{
  "n_head": 8,
  "head_dim": 64,
  "rope_base": 100000.0,
  "qk_norm": true,
  "extras": ["capped logits"],
  "init": "uniform",
  "init_out_by_depth": true,
  "lr": 0.0128,
  "beta1": 0.95,
  "weight_decay": 0.0,
  "schedule": "wsd",
  "final_lr_fraction": 0.02,
  "train_tokens": 903400000
}
Each number is 500 + 25 x the weight over its row's rms, rounded and kept within 0 to 999. Layers, rows and columns count from 0. Numbers have three digits each. The size before them is the row's rms in percent of the matrix's.

# up: layer 4 MLP up, 1024x256, rms 0.219, rows 861-913, columns 0-127
# down: layer 4 MLP down (transposed), 1024x256, rms 0.224, rows 861-912, columns 0-127
up861 104:484510472473483507509496493514516537508524457513493483494496445525478491484511485520504475540526568498507486486539478465484475492530495499500442549503494550519447499486514507465485473536535551526495484481483484503483476480526507516504466519462532538485439514518515496481488507537483501444500488480486527476480479468512491522490527483482497498471492474473459459520504550499507477515500
down861 107:493538530495542506489489509543512526527499519535471463521538495514494474479480540447511460474493493468469516531497528498515462507464532481471459509495501500522485500482491431516471505542515498450491498509526492489481481466499443481450513459533520493495514498493483469476504477475527525475472497468480520478479472513512473497480456504486490493540500452484504480493503540517467528468497
up862 102:468525501472495512522431506521501497493498528505509541490536508469459523526494512464462493509500490519484495477490478493506494504552486489539516511489488507503569477529513475506493530466570488503483527536523506503510499504470485537483533505479527508461498494527490496525485483491466519489505526481469535521543506491523501505450525507533459484504517474485476484478534548522488524516512
down862 099:513497522521549528441471530506497492472501489508511473483505463513455529542481476463504523505535533455512490456530462480442548535480474501521476486483525485541493487503481507514473496488506510505507570499511522516510485503534498504493503515493540512491528501463523548471508473507515428520507503490512544544500538521502484501553486487529486488545534510549520490480487506483468534475510
up863 103:523533481508524500522447464493508520534514489490513472471456550514504516510521517522488508496454560501513506527462498488514485476497499536528479518495520503522486514486496522480535534517525494496529537507552527535499485496465430512510474506477529506480504510490501478497528513508511510508509522458472505532493529505521475478504506483477455521528506523510484491523513468503503491506509
down863 111:524498463530536539512472483479502531536516538479506500461495497536508479465542472572514550516478465533474513472491488480455521455527526511470477542494530491466495509528507478533455474475474509509494506527479497532488522503470480488536501487506503523521511495507507465512534516507506564524481523516502518528471510472549493461505508470509531508504503505486474492461506527479526488501492
up864 115:504488512464552498501513463525518514502474497474510460462482456454534466506502476520456513492519484490521499502458487465515515539515502518500465477486500513494514440475488485476494502492496516538480506512475530518547500489507528486503474462524511476439488470512503481494503493515491462507494473459528502477462507483551484537516488513466512488473535520546515473520544480518493495551484
down864 112:469496508486488485493508493493469513501515530489529554506429496485527467583502530468490489517486488508477461576501480476514509523484475509498520458480488522471458489487479502477509510532488547469457502490504515532528516553518475499448496533474527493507542465491497498537495494500510468455497483532491522485450509516440517529454511491469504495506523524512474518447496475529511516477519
up865 082:503545494507466503487514517521516511513484489527494480515464552478505503537480488464482516500538548507505487503496516477508440482548492510557483462476481490485475520461513466502521522501479480502535446482491521507481521485459478459484471523423463466491543530516499515494462484511492533492516472550497494510483511472486479520470474509484505498514491562505476502523493542481516530482472
down865 094:576503516531502531487568500476502490504515504538509527465512503459495515513541494508472447525457516522510506519540485486504473483485534484508506487480513486504514544482494488477527492517515485463505504514484463513518462547505505483495466487514488504519540512509525522518527480490488545505562516545494480502504544523538528497543492468481513450510524546497568459552486503498511497504475
up866 096:485528523526485542529491473491543493513524454516496524540501578499522508499490474448496503515513531461508501503516505521539548544500523520518490496511514472480484499524554484551535521480497469506490483530490491517520506522456502482532513511581533498472512494502518497522514475526511498491479497507446512537513515476493494493470500539493550518481496510495544535509487481510509520495528
down866 102:536526520511502471546546477472497497478560503505426505519477538487507471522488499477510499491509483535460493517502519474500487506490531491515509498513495477498482518518473482501455481550524475474518489457499510481466466519527510541506506460478506475499444486465444492531485450470519485498506500477483516525491479492531479495465512516499476506482496478481523530451536498488489463473513
up867 092:473500458547501529532520508508543484477510496477511453508470466514505470522518504485485513483477469492507475488519476516541475553486507481519510479491494504503488507498527517509524530477493502501497492502511533493548487431512502527477478511479487495502503505500493495505490492512488500429496513484448528491480515532485489558453453485502520501484508483480479503504502530476560459543482
down867 096:515486505502515486489534495518507479496512509499539468528506557488514520508484523524509520501470524530537483532502511525489498488487532484490481458491517496503447468532467465487537490491478497483493542492528510439508495508505510496539543450524489508523508508484546525477464517429501527497501491495513460533469527518502489480493557513510467509481506483496493473474492527526493451523506
up868 097:491515448511506480509515511513509489526500461533433504466463461467509511532462462498457490486479516509510481487533516475506447470531551493521540502454499473497517491495495492495507535489545480524527543487445480476455487552492523513469488501508494516484479468489500496502504556497471494489511506536479494490464473489481497515492508481502479467491500513529465440474509476505515529531494
down868 099:528478510509516502441504540526503517515487497471519563524540492523504500474472519477475484490451529487514482487497487464461503528472476509491450546534464518510463461494522492517534514521512507490452510558478526478500525507489529483481478451506474461511470495475488465502502490509521494530501479488530535500559539520487464429501506500527522510458435497529513528515523541534477538503519
up869 089:496474494468528481490493491460547539536519510503520466510550503509500507482503484486495454510488553496542550480544509496500478498542460494533547502499489494483491496522498555454489506457536479489525534507489529501471512482529467512480526502571522516464487531506495502466470457510474518490504474490486483523516466517506494475536470534478509478486473520498547523494518537486505484526499
down869 093:464503529496462461490453490550469481463501491505493516490500536506520515498446510509495540477497541491471476528555456494489494484479464496479508486498559507483521538468494543510487436575520518505476483503537513485523489531497479491503506502468459502470489492488531531494505496488479477511461475476554480470477502459514488500530505490429530490498541485487503503507458528485525455483502
up870 104:495508490497482517523477512482479543481511463526482495456518425502481512455511511443460496505491524518488429482498503501456501535530516505471508481469515477443444488516514432481478505566458498536509493526497471505486504537492553509491472487505499454483540456509515502509512514459485516496498506519469500498482514479538517497459494509516533511490522457509496489509511520526523537530495
down870 106:524496496517503537477466507475485518474484504520483475469487476515509541508488455534488513502513472497505473447470466517491449520487499517458451493500494512496490489490541455453497511517483570464475484506477479526496520453494488482458489503460495503464507461492537485486466518466505495480465491488451500516508495485542525469468490520507493484501507503541486529469523481505512508515494
up871 091:488517495502537514480486519506533539523513495476500558481483466504514504510478489500522499529490522500510468484485497537516467516497470492500531489480494470518522493515516462473489464486533484503527533532463492463494482494502482474497514477523474482513495515526493543476561543539526477458512509508495498521488520468483462473539446455497488494491523495509504502515492505482409508522515
down871 102:550511483470477531506497525488465491509447508487475500482508479511492518537469555488493446481509449515470517478504490546485499495475474505486477472516501483499484498468512526492480473479487523478510530484506484523472549504449534532506480444546475471515517503489490496509509523491502559509472529483550467489477515507509525492508509514504544569500506519485513515534503528505516499516508
up872 099:555518514528474497497507517488502488515491483505535510486525514510485511536487511481450473498498477508490467496509512470524499486489461489514513536488503522488530533535501513538497501480508491520520515510474477476490508464498500464537458499503528502488494489465487501474524448498501478449503502498527493527496515476504494479549531513511496512485440497494556494476462493516478513491614
down872 097:474503509484500487500465499479464479478482521472469514536513497510548466497494506514498473490509527477437513459509486501409494489513506481473479495446514534493474508489505522482533510543510516497470468493496527484507470516461504547453539500479537484462537466509487475458481496513477488515510507514523516508470465498472512485509463504504530482536518525514474494531507514496518506503440
up873 097:489487489521503495493479456497489459494540501499484522528490533486498562546483518528457461484506517492476491485461521491526520496546438526508496527494508515514508532518499533490492481501491494494478508517476505516487456490478504513514456512531486505501552490468512524463504499435497453543443489491460553518517497473510512499523507520492473459502461543516484476495508508496480499513534
down873 090:471484479482490482548521499516492489503450505488496460553509501497488516473467470477510518491461497487530508524498494518538495505501515432495496508450526481518479458513527506459501499515500484487524500512527489510491540480534508467490510501489507490500512497496497495516431552503480544494527509507513520474470512518490530505550519534450504522520457415459501522557544502474511512525543
up874 109:465520525523509488527511495501464490483485485475542521458531459498513475512509499442527530486553509500486503520482471535503508485507503507453505503479498511523516477478502440458492454508466496478488510536483515460487506508523506494505499562473498506508529492459462479481508496502534513506483536528502530462490515509557499491482479482448501445529511534503507515504491515494521473494491
down874 115:531503518466478492498481486478450522469480513484503486513531507508493519505515484493518474491508512542450537538527448506518516475544459506497497504429520491523475537497491542490534498482499569530482494510490512471507490476520482516515474538497513478502461491541546503512500480493472540504514503507484567520537500513491476488489480491498469465486522510475468439494481494526469476482515
up875 092:481504539481449525537468477514496464503497503525509478538556505472538501481498460513477481503487504509475512549475526456464507552488511504536513503496489482512493498461504478516547486499509497532488465471523555480477519468510495497478535525516513488529535501477506442446524496496488483502493526501500532473506518526521522482508505514479548510506495552530518479540492495454497532498495
down875 094:542505497511484498447536499447504460509474464469505498498489491474509518528521504507523497528536454479526495538503523534471506505469485490524543518495524483479481475497498530517531445530492475511497521490488478474527523498486471509511534500470515502532469493494517502524534515462522468484540482523493482501486474496502514510486481495503480527502512505485502510495480500543528519528506
up876 097:497469478502534472472528481454539499522513491515503523466501517531477474521510522530520446533529501480501487495511494505522503501471556504508547485488483463490494471484482476480526479490465490496514482481526478442539509519493532497483481516521550480497493516542499473540496497479523535491498521502498496566505544520509528494528505489494522477514518539485531461541511454520497477544466
down876 109:486496458476463525535545519526523524511482508521501538500493515490523564501524506492509511432517542477526507519487484475483509504487522533488472567541474533474463544471490512483550474470551502479501478463499511517461486534479522487479493510496448536513495491513444514537480501521499496494521508515496519500481535497510520543496517488504507524481539494511493499451453509488529496508499
up877 099:493471480519539514456486517489464523518469509487517472549527529431502536506457477486534511521461509493520500465475476459520562494500511486473524511505531483490517486493503527490469513525538537466469525508498479487503503460514505436486463472474525461522484474563558521532518484505491514538460470458495498515505501512502507479542528510466494466500512519473522519519489532508534493511472
down877 105:477512498481497451518515536468548529469490531506525517501565491576492568497490508495485484503475486529469504457539475513548484515525485480456497528519457497501551520515524512474542527533552505534530491498515536519485509491496481490528519515541500492488525522502532478504503508501539506499495503455500525482554537489522476525509500502482516490501483500464481472482519524507463496507533
up878 100:518510498511513526518497507477477517529516484521482512517516473519452493504509512484466479520510505511474500490540500499484472532486486491519523490519502444494489526551547505522497495436517523493514474507500505497531473510477442483472489491500517457483493517489488558514513471510513502463488515502490514503541530532547472512488466492543487519501528454487491491481490506495467506479472
down878 107:525548493482469481514459509462515467478479483472512522484561470420530518492526521480456499498543521489499489533487494514504548486486488502507505500506519506486539442512482522504539502442480516474494511550576529479509508493504501508447504533520466515518542467505458530537532477514487520498523509489477525493503542469510483497515476498516540502468502487530481511515493508508506441487495
up879 111:514506511488484501512510499496559515475486494496506568478509465537463484487480518487437462491452478520522485541483497483521498500511488535511526485552504490492504559497520527492557486490526503465483457524465505467444513532523544470475522558512472484483508490500495466478487518509516545487492539472502478514489550481526487496485442529486526482483522526498511482515521526482535517472434
down879 087:484510506512542485520515530505462475506450522521551477530508501462492483495454531509494513501481506530506484486486517513482488503466438535511437498551490474555497497532466485482520520475473531534484527488508479515508503498474506499498534521493493500455487493508546501492520507532471508450518518497495481486493500540515502463513479513502483480486500472509447533486492515520505502518435
up880 095:518467476513504546530501479512483471466507555485499511471537483487493548497484492486481490545524522531502496496437492509484500470506532472511505459488505482477510466519498500510485536544531466537470560505473480503492517517503539483499515501502497499498494508481512464483511502522498506481504476498523497531503529495530495474484545499489524473538518493537504513516531534517542494497527
down880 103:527497469523532520470504511496541520530511503524526491482525496548493498523497483524507498439524473495535500506491497475513550558499527505465462489510470499483479542518468524513504495491503478499485480456490503486494425517472497527488504506475494484509453497545501539498465504509491480500478459481494521512486514501491529500531451539520501505488519511487495473479558507508538517500487
up881 091:533496521505515495494527513491509503493478522522507555479555523544486483482497517514516513469484544498568498519500519511482518560460494491490510536529504429518505491504482490491512530461525513497495518506494510491523480465516488526543509474504487503517470486494542512489520505540461498513507510512554499513507536468527500448476488486508469513459511501471475505463525504481507513547464
down881 092:504463488498495510501477505493500482469491520439432531532471516512504499574525482471485483521464441476465536496535518558489549493530498542505491546495515467500531505461504501446540522502507513486545530474504502473465512523504477526501487502482502497513453489512507535512463520541515482527479455475530510464499504461496463545498504503513499494490489507467508496545520526523503527496505
up882 108:525540487545512550526546462495540527531477522486477506495516515510496468506484507487509490487485489535490508487535519509475491484480479496499487459534523508443494509512487495499474519486498501513472486508502537495468507469498491470539457484486501508484450449482470478495507468500527498463522524508478521517512510530496504502447552523441509535525544511509498542515492517516493502484470
down882 113:457510486497487489440576495531487520494537445479508505452501491511508481477494511515509509470470504526516489518510536477514492523510483514461487519473517502570503512490501515556482456510528537522515483512492503476505488497483500513504473520489458501506549540492443529487466467441508496484463486532437533470494486509473473523476487519459509525506523499499561501497506521543501523496478
up883 095:457548470491519513489486480541494509503503506527462521485471493542450508514493528502460484515509516505515512515484494512473509541509517525486516491492499488507496515497522524471501486543508485441476481542502514524516446530500507493505474492486470510501482466523487502472479492466490524494487553453456554519524507513439488470504554482484498458430475488496506515519521486497532516537453
down883 097:539478463536518503529507517474457534516519511454487492466526503495483505492523507506540494530507553472477476552495488507505508479534521530532519449507529493550491519524468462535481491476500461506494521495508488560512535524482499508519507469504536454528492526497485535505484488512493506510470535536519477483463505456531483534452503481515464533542525518496503509488471480574452491482522
up884 103:456497511520515504481488509471479501481537499494514482534540498511449519483477501513492502476492500466471505515524466505494495490535476494541471542532487511552499490483501548476535537498486512524485510525434536508492479473500488497477522487517464523523521501537431496471512522469444500497432497498521496503520490488546456529445530557461538454477453524535491480529478474514510502487481
down884 073:499459501523507513521469497490496459490515535532541493510471499499520480539505474461507496492491491477506482533498540494512501485483534453525508513512481523482512482537454478494488504488499474499507430508514487533475507470528508474502470475517531484442513499529492473522479484495507502495481507513456496471488533535509510560531499488503471498504495498486496521513505504467524508453497
up885 099:514522482542501512496464534524525488466504480504470528501509491516469485493506491539526476478500490548491475457462507466542530494536536483489513473489480514535476490505488497500497496532493517494479470456477456507489499526490472480510603500538464529538487556450490528505494470533470486490486527511520503497489467505525481495482504532508494487535477498492469477535469487538518514520479
down885 101:495513513483489465501535524501452503460483489508539487520565493463529490482452496495554489526508526495493516500454499471517566439479558478506490499517508531490475502499464525451523466465505480529511462536493488489514469541469488500502482489504550512520561478578477465489474497496525485514501528491525511561528529528521498509489524482495522505485477475523499479483514462512512534443486
up886 109:461479523459491515498500502512485480538506480489515516498497481527481485506522507501458496498489554567535467486481540486520490476482499529496514508458460544522486543537500559488519487465495501516540477486520491510493468510527509520498473485471514530552471476492475548526528503478510495545513507500481478529451525471463503475466506521498464524506468496486436481513539527510499503474490
down886 108:472482493514485497454472551508536483531470475467491473521504495477516475530448514486544443511505485511498470495505535505540508514561478510523491494481477488520488475534504502516548528538461502513527490530546492493529501498537512508500472470508427542507480478500439531458489495525491518538497510522512475518513521480455502511523543516473558514476475487509536480508500527442498474479492
up887 098:453510520502447494494491486499506483527490480507479524469460493480513481523522434457504499485467521570486504448547498508485476515515525506501547501483545514515519473486465495496503526506486494459495498482513509495493510466473500497485515463486493461528535429494506451541537514490450513468492484498521478515504463516475470531525497540493515475466507457471471524513457537487532474505462
down887 103:545511452480516514515494486516522509468501465480510486456471449470552514537511508505501436493486562477486519530482506483461528512487518503526503504466514475482493501526527527535492501537494487499504540463494504478468508497478499515496497516492484479496480477474486490520516503500501502495546525509503541501524445462527458567497500527527533472515524498472530485553484545499537529424462
up888 106:502531542508473478542497479529438466527521504491447472467469500478486495484533493523478501465512552507530495498483513511495451554496506556511507503497508508495489478474476512493539504540504501517521450536463529529481512495496506478457514507505486502482454487514490510525493533494523502497492506460515476492498493496510492507499499478483532500476523536477475542467482501489543478487486
down888 110:465474496507508527580499485501480526520497457479445515509549465473474555467475518534503493503522509520479519512499474489528494454452548534496498561481505488467518471496507517461516460516513521447453492508518513501510505515489489501508496480493493479496486530486525536513523485471539483522499501508503477538497504485463543537508509506499469490476523509498517487535552506493502460508503
up889 099:486519529434505467500538501524450513492511456485513492528485482490493468481505512559498510487520473506526479517498538524462494524557531497499478498511505493491511498474457485479487470515517518547541503504520553474471506504515504523471442510482535483482538512505483472515537465482510488511488489477514481522477489524510511507504514530503530500462523512504487457536504430526500529465569
down889 102:510503482505479509503467520471508505498521462567509503486494504535499491509472532515503524492519496544474472547484486480466486470500517461573458509500499504528521529524506498504501485502464519502542501434477473490502490500518504493531500471490470485471464497503490494515476511467542456478482517499465468515512495565493507515491529473504493508486475497574505485436434498500468482491536
up890 112:548512518492501488533506460530578516488509509527505488512521537506515520530483487520489497442489465504530511506476518505475502535515484509497508444503491531467427495482480505483505486466505540499510508488493512521481546486502471517526534538481461456509502502520515537504541528527460501503511543482458508463492499548542526500464491478491496493512505462506437490482512496473551508509483
down890 117:489480531485445485500511453511484470486510504538505500497531483514492489478491440538511465503499484536509529492479518502462456509534476453517458488474499491509484538478450528475449498477493482476531508502500492477521510542488424557484504525483439490528454486438498492459555541514523445503530522480513474516493511537498488498504472494473523453480519475494469507473541510472476495482513
up891 094:469517537501480472521477526509466478516469469471527484496517478544471484518473523498527497497503531549488513495441520492506523548513544472532499536505490489527514523529506521503480496491485486519496499473520531527516508513457498488486495497531563524450535516498502468504481486536524519481537454516498504525504505537488514466500481469516530507474507471522484445480515465506491475516521
down891 096:490515513537524491535477461509459516495474497482509509495482450505486547510491500484528542493499517476504509518499486514492526516469459489574486525515507523549455482494524494481536491506500476456476546470479503443538515483515486498495556445500516461492517537479520510502528496494507537546477463557494509480516486515522510464535496506470483548483523495529487484520506476506482510546456
up892 103:512509492486485508491456485528525489513537509509545483449464468521492526508505484526505505523484469473521523476515560475488467518526519462481542478510468491495451456509516496488510479500487514535453530524475455478541490524501484495501489502500486494490491485477504495485527479549528479500495477511517513545536515508520504513530540478493495473475501528502526523520525458529516491506489
down892 095:476440473491501466503534532476515490515487514531533464519489487524489469497527505517525534518513543544543437494534490494492456448500470517515517515539490488501516479501488519493539495470480531498471474514534475532485552503488477485528481515499484493469521511535553490527471474520491443492525496483459523510493494526511467471496499518521509490508474503544481512551520461469506515463484
up893 098:487510465522521476482493455455479523482510497505512475512593482495498505499492502518477527488578471521508462521471476490522557522523508517536524500514523583471496543475514521493515516537472522469487482518493482503511486521498468540423463482495552514492521485501451511454532564482552511510510497492510503514479536473482504475535468501501477479496481481511513503480500485492528471560519
down893 097:486491543489510499467537545529495465488528479486465565472485469488504454533482477468520490512477495512509503537492510555502504511507530494480469498521503499519524527467499529498478523495523523515511467513524525539523483467477477494479495458501524464502503456501480465531467525552478538500523510478478502452538508482462518465498478465510500456543529532483517581505495478517505534462500
up894 095:500518494477506464495484479518486452498507484483550440521520502462535520475516519482499444465507482495502444511513503520454562497499507508516522473508496517514522491528516505509527523494507479470487480535514509495483514516521498529526493496537506488498479477547478549500506562511489488516472440485503512470520514506504503526517457548504476514491464531505497476482504458508530553519520
down894 094:503494527519477515508511497493512507496464463480483504517464512487505472489467471508538510501510524445448470526499485526495491489538507533519494493493519470499486483475532527516433469449516524524520486483510435499511533471563479493544509481486443459465496510501517471503533520516459513513505477494459501479472478510449498512490474525486533527493529447531503535508462496502460519493512
up895 085:490462486520479517514497446493498511460476514484488568481500516502455505503483485517482473506502529529468468478490489444523504472495488514468487489501517483493478505475474486451492516509451513535514454518505506533486522552503516517503508491495531497510475472489533507498504479515483523555453543528510507529525466460494521467530555445497520504501492532477501479470481523490500518512492
down895 098:507526519514464525510508468534502514482479512507520467471502470461551510498505503491491469511489471530492503514518491515507507500485455542509467495466516498508517496474539499494512516507544492494487462511475524477529488501528531510479452509494491500500513496526473467462510526534497496544512488474470488461471490519454474501518503534498495521499506444485526492520514495507511463463497
up896 100:535453502527541485486510477478508529489545479527463476510499498502511515521482475508465497511540525482503534508499510513475456544518462494505490474490495528502526520499454491546516521471522482530498560471514489546547488475538533522501473533485495483453505473471483560508565527505502492530464502499504516478486512501502513543477481502483527489549527510510531464541491469456523486526514
down896 095:502519517478504498514488492458497527503460540563493481533545499478498484514482499481538494498503495510483459520508506536514545517514516538486476474488505490465465483552549506563515525517493535441490503508501493490506510467508452489536521479526505508489499474448499519478482438495499510537496525510502483506503455474517512475475514486518499482504482484499487523492506513465448498489511
up897 100:488500475468548488543480492473537498521552479490506554473517511533493479505462523495494501493459483489519518455526503520494468508515503528545513522537506516491503478559478521504480493471550523506466495502531518496467511489481486498519507449514466513528502508470543484463488519474478506507528492511477460486519488510529501476463509514513518553459423518524506506522514478482494482510530
down897 108:512542494466474472478470466536523514515467496455533514530536504467503524494476456495488541459500512507547556457506508488493471561455514460458528474527508523529543506508491537485529491495471531473510522462504518499466521540565483432494489492549518529465549528482520494526498492515523528505491454472505487469523453465503494543542454491456506520520488505499533553489494467503491450537490
up898 098:480566498498470498499519473507492495531521489449485528495511500516472469484509517502556502483499489479527528496521587492510474514485507534527510484534493494470505506499502513502563540499535485453490479546499541496496497477526486486542470464530516482527545531494545475503501490495485493534460494525514505511518582502537518487532469498494492483505486528499522434533462480526500478507440
down898 083:475494551474577500538457516518530536489523463473465525526526533483471487488488504500540469457505442466496470516518536494486531517479489495546516538517485514499498464478518517484531515513486472457532499520513534484489474528531464521490496495512526497536516475508551521501469522509491464478524467553503523492495519513507506507545471507519531489498482529513523517479479493487509498476517
up899 106:502488491461481493518513507492453467494530499453497489517510529471477490487517492437509517502522510508494465491524506516534469444540513496462520491478480519518482482505479468500480441527497474458508505542440511498534519488512552505495521520467490522462488498498483472476477502471494486505510490515489519541489500439516528508474513504497474525498538545527494494514531514479546476487475
down899 103:500476491499470463526487461522490467521524511504520502517499471494542537509493514507477502510503511524510458481477487439522511475503485451550495499500518462482535496468497535462502456476513485479452520490482477490520493494498478503469519544502494505511519516522481496475551476484462456511516499498559465489501473518454502532502465497460522524485455517506478519530498456510502527572441
up900 106:476516494480463485499469482491439469558491455495486502506509475521487527471546515479504502513510483528508543523485504492463492507478505484528495516499446481460527445502521476562539462471500467518485458506502524515491522513525525527480489495513485505513495463503478508491504494541513488487486518507558481506488543482501513506467498505526538467496507511478475505459520465510499473513481
down900 107:474451532477501491476480492508467496523494511496539504481470523525470498460509526446468515491512500450531448507516494545481524461481486551518494518495465531506499499505549491507522529474491503490435491483508479505527542521490496492521479504503475463523492512474480519557548526459480511500471519523499480506544558491525526497498510500513514470492516526486501492492468513507518450489507
up901 100:471509505533464537522515465500534458502535452522448560477502494471513494512510507516510506485519528537485490517485537516510454494519488510540538542499534505489503506491497487468514533546528506501492482477470532495527518482455484524514516521521460488504498506468499478514497511533470510533476522488500557468508530492463503471502485533485520492471513516466521511500517494506481465450483
down901 097:492455528552493498519522483481525462498501533492512476543488492485494466531519515515481541457483486494500539425482524511491475506500470499523489479494553520466524541524456470495482486471517524507530529463495505509508483484526493467467490462464482530498526513496502507472531475518525461471478488473510496559507463530516539491530514511450492519479511512478498483520457488464492494443526
up902 104:533514491526517516493497488527472500486489496492486545494502503511509489485518523484478496574534501501514512484497451469552482492480481462507486532516448494476444503516503527517505495454493499503491521510484535474499489542486481511483506503460496486502517477470534519494414480508475481510498482468462498526467458495484487528513468450498505519467506464483490499495492569509485524476469
down902 104:448486509542493512487480503533459504519485476521491492483462500505497439511450486485495495477499486484467498534533514505516544461466516520504491453493493500504475521494492549522472530506502507476428475460494482497522483476507481514515458491510513475520518493527531520464543511502474499504498514489505533471478507526497494526545535491484457492544525520492441497500476510493496487508490
up903 107:471544498533475488526503531479501497527548494515506477457475540436507498508450519492485458484527497511468479517469492505512514488505494481476527511444511463503502504479494502467512487500502487492470470526536511436512499494467485523504512479527519468492493492488472495536475520490507513532514499472491508550489513475483467485464475535522517538525547481505496499492517513541520499511466
down903 106:496496520487541487503524502490497431475498512516539541469543505474511541536555512525509535505493518495492471498524472513533518505518502515530496460489479509483513479489500523485494449466515513468514497518512468470532524492458500510481451467486492513532475494489457547512514503529481491525471558485526548495476461537524492488496433469543535513506528523527496485531510519473492500468492
up904 105:509547495530489474516477538532473490504490500471461460504544459496519499475495513469512537471504487488516477454473459505507471503497508441518489464525485532534465503499524536560503470478497502485484501494521533532490525524487516489494518506490501553547509488517555493498473469478522479516502543498529508492485479489523459440523536526493472502514460515545514498499501497542546480504497
down904 090:504525443461527532510453505517503482520499427530544510526503537485486486517496495512459519487493508499511491530508497492473480517490480499540507473483534462510490479503505490494539500490505470521524495540518458478533516498518497475504521483504453483508466484490509489479496540488499496508552511498494519496462515553517490547502492521526432518505487448483520484547481495529507509507547
up905 110:455551483492519500555481483467515554487469514538493505468504578479483496492499509481517469501523499515500524486449521487492513515524509486503540492463478453501516506505460503474507500518484494499527533500484489478506468493511474515509461518539483519508510459514492468524556531461527528503474484450463466480519490501455460511505499537513544498509479502493487527521530495499534542518536
down905 103:491476509496501555511519555520510525533505453549496464496495502470515477454517530498464481517504505527490466511455515472543486490512507500470472487517522511523524444504514496508483488533467468529510502485499501463517495479484491514471530539506466488464484476498516568473509482543514494433473465481433505473521524492506493519486489511573533525507483496530492546513485489462458500471495
up906 091:527507505509489530536466500462474517537481505499483505518470534467485468511484518465533468538502468534493533497507522489531475507538503504507527500495522495449498456499460496533537508497536495507487502503510535495500532519495505527524503526543485538472516522486510536518469532495498502490521521487471471490522497482466475474477515515445518461486559503506513503486550478509495488468520
down906 099:494489490501513500516508482499515474488502501540492492493566490494473520513510477495503499498503493514461527492515496543480501495507493498543499511535511471505452495512553460512518522477455514469487520500549473462486514520490531504512496461480533513483467520443482507515481508491464520528506506476519478488499480466507472504501494532485515475540491504538516483530518521480535484503479
up907 095:512488528512519479494516498502512494509519507467465486516489490472517480486478515501503464539542505540476520531470473528485512521493520476512471506509485488493536486495493499489505469543531527525522490454502558496477504476546497447486478480483529490539499514513478529500502515516507529456479530504520526470460517546497524518488483470499514459501510516517508488470535502523520500524559
down907 099:496504523518425484499527492448471530503472489486485481492517487495466507478506499478466518539533531520533514508539482508483527508536470481488513529484505538508521530466464493458516513527518476506519520502528526490482452513464497489521475495481490531470493511540498530488477502448530494505470505498474478476518521507513539513510469479493510519496504473493500480532535496483512519543446
up908 099:526478490484502511521506478485497514480507512520512494537535493543510511507535497486492502440528496478490469478463516464508516535513508487536500522529463528497540536496517494501459515493442481497472501493452508529510494497505482506499463473511497518463494510528470462474474510507505472456492479523481477498518494469517492484502454586465507503461481509493496522463504514515490469503496
down908 089:467507488465500542545484514497529486456481487516563523495457501449491504504531528488503472516487505460500506532523471528495511471528509504534488471473503554507506465473491533448468524475494458487515499489521485473503459510537524498504489457509494476499490519533531486508540493499517471540544464511534524521522561486520486489524474487522509457485451477468517513530457513512533502523507
up909 094:501501487537521482448493475500506469510491507485504476478525505465506487515509496436515514487497481529513497453464549480473526498482482512500503549528524475476519497478564503538474473455487488505496460519475499474480505515539534457524472469492481501532460513508489495504475557500486489471507487497512498492471530501511491482479509478465486477522520501466508478505453502516507489527491
down909 098:511498487490517491532513499515502502493515490504459504515450518487498495477518515502497522462493483481506483529502441489490477515510492475490488453478510457517535528494489492496489468497492499499478533495518524564517500518495475506458470511544482506509526471506509530473466489561498514491467496543545492473555501464505532526522531474542494467467509501500503541544495487483531499478499
up910 105:461478513522492484511475488505500502542482508488539543470490489487511501555478526500498473541494493492494494501482493517478509527556536481499497501534515542502481482495520535537480524516481519572488462525503499523522461490484479512517483530535537488466511460530479484496488500480531452503487468471498502535512521436523471509487524498497495486484528519483535466475528500519519512528499
down910 112:467531512553514494450543526512505513474509505502513469483508518499489491512521509510458506486523532489502506482519490503490494544493443520513488522483498508505462497487516521530468511507524484470530483520476526467508520507485573523550482530491510497535515498495498535510505514465487482509527500546508493482464490459477452474498492512575519498490501514491476484515504533511526504504507
up911 096:462528493534488517482469492509490522467498476498452487462522513491517517509489503492471445493515537486491511465496493540513473514500520525506515506514516483462471494493519486474457487557496503506514495483480504478478517469466466448501536512490508495487524529482457492481493483481507449520450506476510499488474490544504451456502550498516533517512508494489461525540548532509475484491487
down911 099:507499501503557517515515515500484489493500498526522518476446486499501475512535489473506530512519494481491458481515508521488513533499503481464504477523483482526491528497527520458452487552512463517450503502525497504486518523448539488475494497493537528476518540469522499476526482486510515503464444506529510530526521491500497505468522494551505490501518477458490451495500448522508511521470
up912 094:505524459476483510491478495491536469501467492513487509505502517528503513466485479515522524472446535513517496483499508487491507523494518495507473500490470448533547504509496516485517503513492493508491472490486511501484499533511500515445477512476528499542517473505497504538537526530535471531515537527488502486531527524513499515513518527477509506524487524508469467555503564475509520546462
down912 099:512511533506482456501507525457482502475491535503517485495475528476463494546492514528494451442481491499490494499495501484452489494492523489548449541550472497485488506499514506534459518474516532485513519480491526477469499527497493518488510544535447487513478513521473526541550496483522552480532496511514520490509517486524522502489479476514483444478530490505490536514511520462491480499515
up913 092:482509479441485469455487491517466485554511474547498523494466468470493533534494512524486514504474508542496503510479530544495512480499523490478449514536469490443508460509508497554503510505481530450472498543507497500460489476465548486481559525540489500464492496474476536502483502510490546541520522521486461497523496521499508516442495522497514503495455499506497499533461527500498510532496